{
  "num_hidden_layers": 16,
  "hidden_size": 768,
  "num_attention_heads": 4,
  "num_key_value_heads": 4,
  "head_dim": 128,
  "intermediate_size": 3072,
  "vocab_size": 36925,
  "hidden_act": "swiglu",
  "norm": "layernorm",
  "norm_place": "pre",
  "norm_eps": 1e-06,
  "positions": "rope",
  "rope_theta": 10000.0,
  "rope_fraction": 1.0,
  "qk_norm": false,
  "attn_scale": 0.0884,
  "bias": "none",
  "tie_word_embeddings": false,
  "parallel_block": false,
  "init": "normal",
  "init_std_qkv": 0.0202,
  "init_std_o": 0.0,
  "init_std_up": 0.0202,
  "init_std_down": 0.0,
  "optimizer": "soap_variant",
  "learning_rate": 0.0025,
  "beta1": 0.95,
  "beta2": 0.95,
  "weight_decay": 0.099,
  "lr_head": 0.00615,
  "max_grad_norm": 1.0,
  "warmup_steps": 200,
  "schedule": "wsd",
  "decay_fraction": 1.0,
  "decay_shape": "pow",
  "final_lr_fraction": 0.05,
  "batch_tokens": 262144,
  "max_seq_len": 512,
  "doc_mask": true,
  "train_tokens": 899200000,
  "max_steps": 3431,
  "dataset": "wikipedia_en"
}
Each number is 200 + 30 x the weight over its row's rms, rounded and kept within 0 to 999. Layers, rows and columns count from 0. The size before them is the row's rms in percent of the matrix's.

# layer 8 MLP down (transposed), 3072x768, rms 0.0649, rows 1275-1283, columns 0-127
099,197,194,151,259,211,178,152,162,228,180,252,143,207,179,186,291,200,167,191,202,168,222,190,159,194,150,223,199,172,172,184,201,158,242,276,202,181,228,213,142,172,210,160,167,213,197,190,200,210,180,263,222,238,158,197,233,182,238,193,185,232,237,236,215,225,214,233,142,215,213,204,214,178,187,149,228,216,226,162,200,153,220,166,248,205,241,246,201,176,212,171,215,177,163,211,238,234,193,206,250,204,225,165,178,167,176,222,210,192,194,219,192,195,212,129,146,206,202,243,244,231,218,160,243,221,203,196,230
101,204,216,214,201,195,176,191,208,164,196,243,154,164,237,193,198,226,206,226,194,191,197,187,182,169,166,261,211,160,158,176,189,219,188,239,236,211,235,222,223,220,156,174,176,193,196,197,195,200,219,215,246,212,167,201,179,170,221,171,209,236,211,185,165,146,156,199,219,249,211,185,252,192,173,222,173,229,179,234,178,208,199,192,204,245,222,269,183,128,233,191,190,162,237,222,155,216,203,225,232,228,202,181,214,197,214,153,190,203,288,237,195,263,242,245,217,175,181,176,192,161,159,147,175,190,204,249,214
098,237,206,233,283,219,205,244,227,219,170,194,213,151,187,203,141,172,223,154,230,198,197,205,175,190,230,205,184,135,201,189,227,182,185,208,205,201,199,214,205,220,164,198,214,189,170,155,211,206,227,227,211,155,215,220,177,218,218,200,199,199,171,223,241,196,227,179,235,218,248,188,201,247,117,151,188,227,220,223,216,173,162,250,195,235,216,220,158,228,201,224,192,248,209,235,245,182,172,212,192,225,212,212,116,199,190,136,203,200,174,157,190,206,204,220,207,215,140,204,180,195,200,176,214,208,186,137,197
097,234,240,174,190,166,225,210,191,170,140,236,190,165,237,192,166,212,142,226,154,180,203,223,148,246,207,188,246,176,257,277,192,244,204,214,226,199,205,182,214,260,251,193,197,142,209,198,177,213,198,192,239,182,205,193,204,183,191,188,196,230,164,211,193,214,134,160,196,179,189,202,208,219,239,193,219,169,202,186,253,204,184,130,193,248,252,223,186,215,146,198,123,239,204,223,183,169,214,191,141,236,150,200,219,168,182,232,193,180,215,203,225,163,189,205,225,228,192,167,208,226,190,209,205,96,213,203,231
096,249,201,209,200,221,192,206,211,156,210,240,186,224,215,191,178,195,146,224,137,268,159,211,204,190,220,143,182,164,155,197,175,250,160,200,215,182,181,205,163,168,226,240,215,220,188,210,179,185,223,201,202,189,276,219,243,247,196,178,250,171,196,201,222,205,195,193,257,184,154,186,224,159,175,178,214,256,181,230,216,157,244,227,103,218,245,226,227,169,177,183,207,212,231,262,174,179,223,181,205,235,167,236,221,165,201,192,193,154,217,208,172,186,187,235,236,205,191,226,197,237,141,218,179,162,168,208,253
105,182,208,217,222,206,206,188,208,192,198,249,175,235,155,188,190,195,232,230,189,177,271,180,176,205,184,224,145,159,220,193,236,162,165,242,199,212,233,215,219,197,182,186,160,226,155,250,160,207,194,217,217,240,175,184,247,220,171,208,215,250,168,173,211,227,230,182,236,214,214,193,181,200,219,217,171,194,235,203,219,187,222,128,215,219,235,172,165,259,143,229,235,187,168,232,193,251,256,205,210,203,258,152,200,181,250,204,170,204,179,174,158,200,173,127,220,252,114,188,180,291,157,212,167,226,242,210,218
101,225,182,171,236,207,231,213,228,202,187,144,157,209,214,204,213,216,263,175,180,228,249,192,179,150,156,228,242,210,204,193,149,181,212,215,243,256,193,228,221,186,140,178,139,173,152,235,217,221,169,198,206,238,194,203,182,161,181,227,180,217,228,220,142,217,243,217,152,213,164,140,223,234,216,172,217,197,164,179,245,161,205,192,189,208,200,226,257,155,177,214,210,168,232,196,184,203,222,224,250,202,242,146,212,225,175,160,185,225,164,185,187,174,217,211,200,175,239,225,190,181,221,208,187,135,213,113,195
103,213,215,171,194,173,251,178,169,196,207,232,211,199,213,240,161,255,211,178,195,192,161,197,188,186,184,215,194,191,218,231,182,256,153,212,178,179,137,242,194,210,203,228,144,234,202,214,158,200,160,180,202,214,219,198,194,202,218,175,238,232,226,156,194,207,196,211,203,217,211,213,160,226,189,268,185,170,198,238,226,147,200,226,150,211,239,231,173,226,165,175,183,128,254,159,149,173,202,172,210,213,221,207,186,242,220,201,214,190,160,155,191,242,206,185,137,229,178,213,213,143,228,169,213,201,156,197,143
100,248,203,190,260,253,218,261,156,176,211,246,197,192,208,191,197,190,221,202,146,203,193,227,195,259,254,187,171,238,162,169,210,213,182,200,203,210,175,172,276,174,217,209,225,171,222,182,145,143,264,243,230,207,169,175,174,191,196,184,173,193,167,247,192,237,165,206,158,204,219,179,165,219,173,209,231,226,185,163,187,250,196,222,208,206,204,207,151,249,267,239,198,204,174,159,207,211,167,250,211,182,211,181,195,154,205,202,195,201,214,186,203,188,172,191,222,250,225,173,166,217,159,228,226,243,188,200,219
# layer 8 MLP gate, 3072x768, rms 0.0653, rows 1276-1284, columns 0-127
101,202,183,180,241,177,226,178,201,228,220,189,171,187,182,191,230,145,239,231,215,151,233,239,187,229,245,220,162,200,185,221,175,153,229,254,192,189,227,234,204,249,166,222,199,196,238,215,188,229,168,215,177,200,206,245,165,197,209,240,226,235,193,199,211,160,138,173,184,186,214,179,220,162,225,167,231,252,160,234,220,118,180,179,215,213,172,229,144,208,167,183,255,243,203,202,190,222,183,180,224,124,201,172,192,233,197,178,244,168,222,246,213,226,175,184,201,226,221,227,198,225,218,170,135,225,182,167,190
100,196,211,144,162,282,156,196,141,218,160,189,217,216,244,162,225,171,179,229,251,170,221,247,226,184,196,211,209,205,223,146,221,211,154,204,221,216,253,128,211,236,194,159,161,213,183,185,199,184,236,233,236,210,212,190,207,243,204,220,208,165,179,138,253,241,245,135,226,248,175,207,173,214,241,215,198,166,173,182,246,250,197,178,222,205,203,154,188,190,170,155,233,139,198,202,128,172,199,157,200,234,228,178,236,211,196,224,211,156,147,213,207,225,192,182,176,185,193,202,261,224,206,171,172,174,199,231,173
096,192,193,193,186,237,166,145,185,162,168,236,218,204,176,239,218,171,213,217,243,172,207,210,198,160,184,184,263,251,242,215,157,135,207,195,198,229,228,206,136,228,168,174,176,205,203,217,128,202,133,205,201,213,201,201,205,190,188,180,180,201,195,155,219,187,212,222,220,213,238,188,180,215,183,197,222,188,186,156,242,200,145,225,164,219,162,246,172,199,269,212,180,166,165,251,191,180,135,176,218,178,198,209,167,193,204,183,189,235,158,154,181,183,221,141,185,189,206,230,197,189,186,187,217,188,189,176,262
091,217,186,217,225,180,211,176,168,158,169,196,190,208,202,248,183,177,172,217,255,240,179,186,223,264,191,163,166,219,182,182,236,207,150,156,197,205,204,216,177,184,195,175,196,193,172,151,194,213,138,264,203,257,185,201,174,193,225,195,175,177,223,166,205,228,190,190,170,177,193,175,191,207,191,258,197,185,198,153,187,189,178,208,178,148,201,261,207,198,149,224,215,144,210,189,178,216,214,169,218,223,188,194,239,205,172,233,193,193,258,184,209,174,137,205,189,131,162,202,190,244,253,183,195,216,184,218,184
109,200,214,199,190,135,166,174,198,179,195,190,197,232,168,243,242,184,155,202,191,189,267,243,254,231,193,236,243,150,208,211,233,200,212,154,225,218,231,233,215,236,193,208,227,157,132,211,178,195,264,203,197,219,147,176,203,197,176,230,220,198,205,149,237,165,183,186,233,230,179,139,220,246,135,206,168,193,185,196,169,172,281,235,226,199,211,186,165,179,176,150,182,203,154,213,177,198,175,178,132,245,156,184,154,206,231,284,158,170,227,138,243,261,179,201,147,247,196,217,204,175,170,185,204,251,212,213,197
103,209,116,193,192,218,237,208,211,165,217,221,208,207,156,188,174,206,285,179,179,232,168,175,247,235,211,208,209,218,150,194,205,139,196,153,199,169,223,199,179,205,190,200,164,203,194,198,208,179,147,142,191,218,191,152,234,214,198,263,185,181,257,156,224,206,210,241,247,183,179,171,164,163,205,229,155,224,116,196,170,183,176,238,151,186,169,177,225,155,195,204,220,187,162,175,144,160,183,195,251,219,247,227,162,184,212,167,157,222,194,191,153,180,208,214,167,159,242,202,208,218,200,200,154,222,219,217,186
103,221,195,234,187,248,217,173,188,231,185,181,183,193,204,192,210,173,204,187,217,189,212,257,180,169,203,159,173,236,172,225,245,185,240,210,274,203,187,202,187,190,172,226,213,180,178,171,193,147,233,225,204,182,215,181,153,200,176,213,205,208,209,244,183,228,191,138,189,210,222,201,245,187,223,197,160,238,200,185,232,210,233,178,196,217,198,166,157,188,260,224,189,159,215,155,195,247,240,211,235,192,130,268,210,193,206,281,238,204,175,221,170,195,211,177,180,203,255,215,182,227,170,212,212,183,175,217,190
103,218,202,174,210,181,148,196,238,219,255,212,171,154,145,188,209,181,204,166,182,197,203,170,195,193,237,202,133,149,227,214,238,210,197,230,247,230,185,190,182,200,208,179,160,209,193,237,177,273,168,175,222,233,212,249,210,184,216,204,167,255,217,227,226,206,193,204,241,162,175,202,240,212,189,197,184,176,221,205,236,281,182,179,220,231,215,180,208,218,213,155,167,223,206,238,245,162,219,206,226,169,242,226,207,223,182,182,186,210,260,236,151,220,162,177,231,190,214,176,175,185,201,196,197,163,193,216,200
102,178,181,249,206,191,245,132,182,197,192,204,194,211,200,243,245,250,158,194,229,224,212,209,182,213,257,178,216,207,225,185,215,216,216,234,144,222,194,193,207,148,142,164,258,240,197,219,211,144,267,217,191,200,168,156,159,185,212,157,179,248,210,190,157,194,168,200,192,213,126,211,233,164,240,197,235,216,218,176,226,159,224,229,220,260,197,212,214,260,194,170,219,150,218,215,177,166,186,220,221,216,208,189,210,178,172,239,193,227,227,161,195,196,217,189,212,215,206,188,224,214,190,168,200,207,202,172,225
# layer 8 MLP up, 3072x768, rms 0.0674, rows 1276-1283, columns 0-127
103,211,210,212,162,177,228,236,152,199,259,183,227,217,147,223,212,218,212,213,191,159,183,243,228,185,259,268,235,222,152,219,204,189,203,258,199,232,229,195,178,272,209,172,220,237,194,171,201,193,182,230,178,185,188,189,216,194,190,211,216,224,202,211,235,203,168,179,177,239,215,156,174,152,220,192,193,247,202,220,190,179,173,188,184,210,195,246,245,168,206,237,256,188,168,190,139,165,172,233,195,236,164,226,159,246,251,166,165,189,202,186,160,216,181,235,222,219,158,224,194,186,199,177,203,220,206,160,191
098,197,167,225,187,231,202,193,221,227,137,198,168,206,129,231,189,165,267,188,126,181,225,218,200,112,192,199,176,197,199,187,187,172,271,203,181,217,235,140,160,149,174,211,195,215,241,140,182,224,206,156,183,177,202,168,195,161,209,175,247,184,150,222,225,248,189,167,191,175,183,183,229,205,226,243,189,222,224,231,176,210,159,234,241,228,182,213,179,149,212,177,208,238,213,290,213,178,215,188,262,218,198,278,151,234,227,158,231,272,141,177,199,223,202,181,235,252,145,224,185,216,219,170,175,233,228,198,224
095,188,214,224,164,239,209,222,188,233,170,192,197,211,197,230,228,217,207,173,257,209,210,196,229,149,198,199,219,222,183,211,166,154,237,165,209,236,228,218,229,196,153,202,171,183,141,155,243,217,189,208,232,224,210,187,185,197,166,158,221,191,179,221,237,181,217,196,180,210,224,232,234,189,198,230,204,224,238,258,161,241,244,224,237,191,186,228,222,253,247,206,274,168,192,213,237,227,220,166,219,206,173,226,173,246,190,184,204,240,205,183,210,213,154,241,231,272,200,217,157,251,213,265,230,203,213,204,200
094,225,193,203,181,224,189,191,186,245,161,158,204,189,223,226,223,201,210,143,219,161,220,157,185,197,171,229,179,201,176,141,254,198,182,169,188,189,155,166,158,247,201,207,167,189,217,220,200,195,219,218,239,176,248,161,161,219,194,218,253,157,201,187,219,234,191,255,173,165,266,212,160,225,200,192,202,190,177,179,177,196,197,194,250,190,166,226,174,185,244,192,170,176,264,229,230,150,189,241,191,181,182,236,175,192,206,191,226,174,244,201,176,234,166,277,217,139,166,221,207,241,198,219,241,269,253,205,234
115,196,186,203,158,169,247,176,222,157,209,246,203,232,162,190,212,186,205,148,180,180,228,216,203,156,225,165,211,208,218,166,177,192,209,123,215,173,228,237,231,205,197,239,134,138,202,161,175,159,235,225,157,171,199,176,199,198,148,180,174,185,202,199,206,239,199,244,242,213,194,189,204,225,206,225,193,240,204,206,223,244,217,172,174,195,203,172,174,226,177,225,171,210,214,184,198,187,198,203,152,235,218,157,156,205,205,307,229,245,159,161,180,210,203,195,119,237,194,208,241,193,179,146,196,200,221,216,200
102,211,166,193,224,195,251,233,191,189,123,251,167,256,128,217,192,183,193,139,202,232,213,224,204,210,234,199,142,176,189,185,199,222,254,220,118,203,168,153,192,192,137,211,209,199,219,235,159,183,231,179,160,234,152,194,140,188,213,238,118,203,201,183,188,219,237,217,189,210,171,204,217,171,173,183,248,171,166,232,210,214,205,189,194,148,174,243,184,229,154,211,161,189,146,213,177,185,166,198,180,146,219,166,235,233,186,210,231,251,149,190,232,147,243,260,161,192,174,236,180,197,202,250,195,190,210,180,191
104,200,183,183,246,266,180,195,158,174,149,250,173,197,173,226,259,216,197,204,154,170,237,190,186,185,235,167,196,195,198,230,166,164,201,177,178,189,158,163,255,193,185,211,267,211,165,157,239,217,242,219,194,274,165,211,190,232,251,203,223,219,198,222,239,181,210,220,216,174,213,193,243,204,161,169,208,177,197,200,187,259,200,189,235,177,210,195,197,191,182,160,232,176,218,128,174,213,209,168,166,201,178,184,175,223,163,142,231,171,156,198,188,196,193,169,186,180,225,211,173,197,204,239,204,195,175,242,211
100,259,129,169,229,219,169,138,186,193,191,186,181,218,176,204,198,204,186,261,233,193,192,219,169,161,244,213,193,185,244,229,191,171,246,161,204,201,163,197,200,183,162,175,182,191,206,268,196,244,188,222,209,215,212,174,243,150,173,129,148,143,195,185,228,230,191,234,200,214,175,207,168,189,243,220,228,217,200,229,210,192,189,214,219,212,182,204,220,212,192,181,291,176,286,208,250,183,179,230,172,193,218,193,220,169,198,179,187,231,196,224,190,196,197,188,165,252,152,187,193,206,207,165,224,176,191,211,215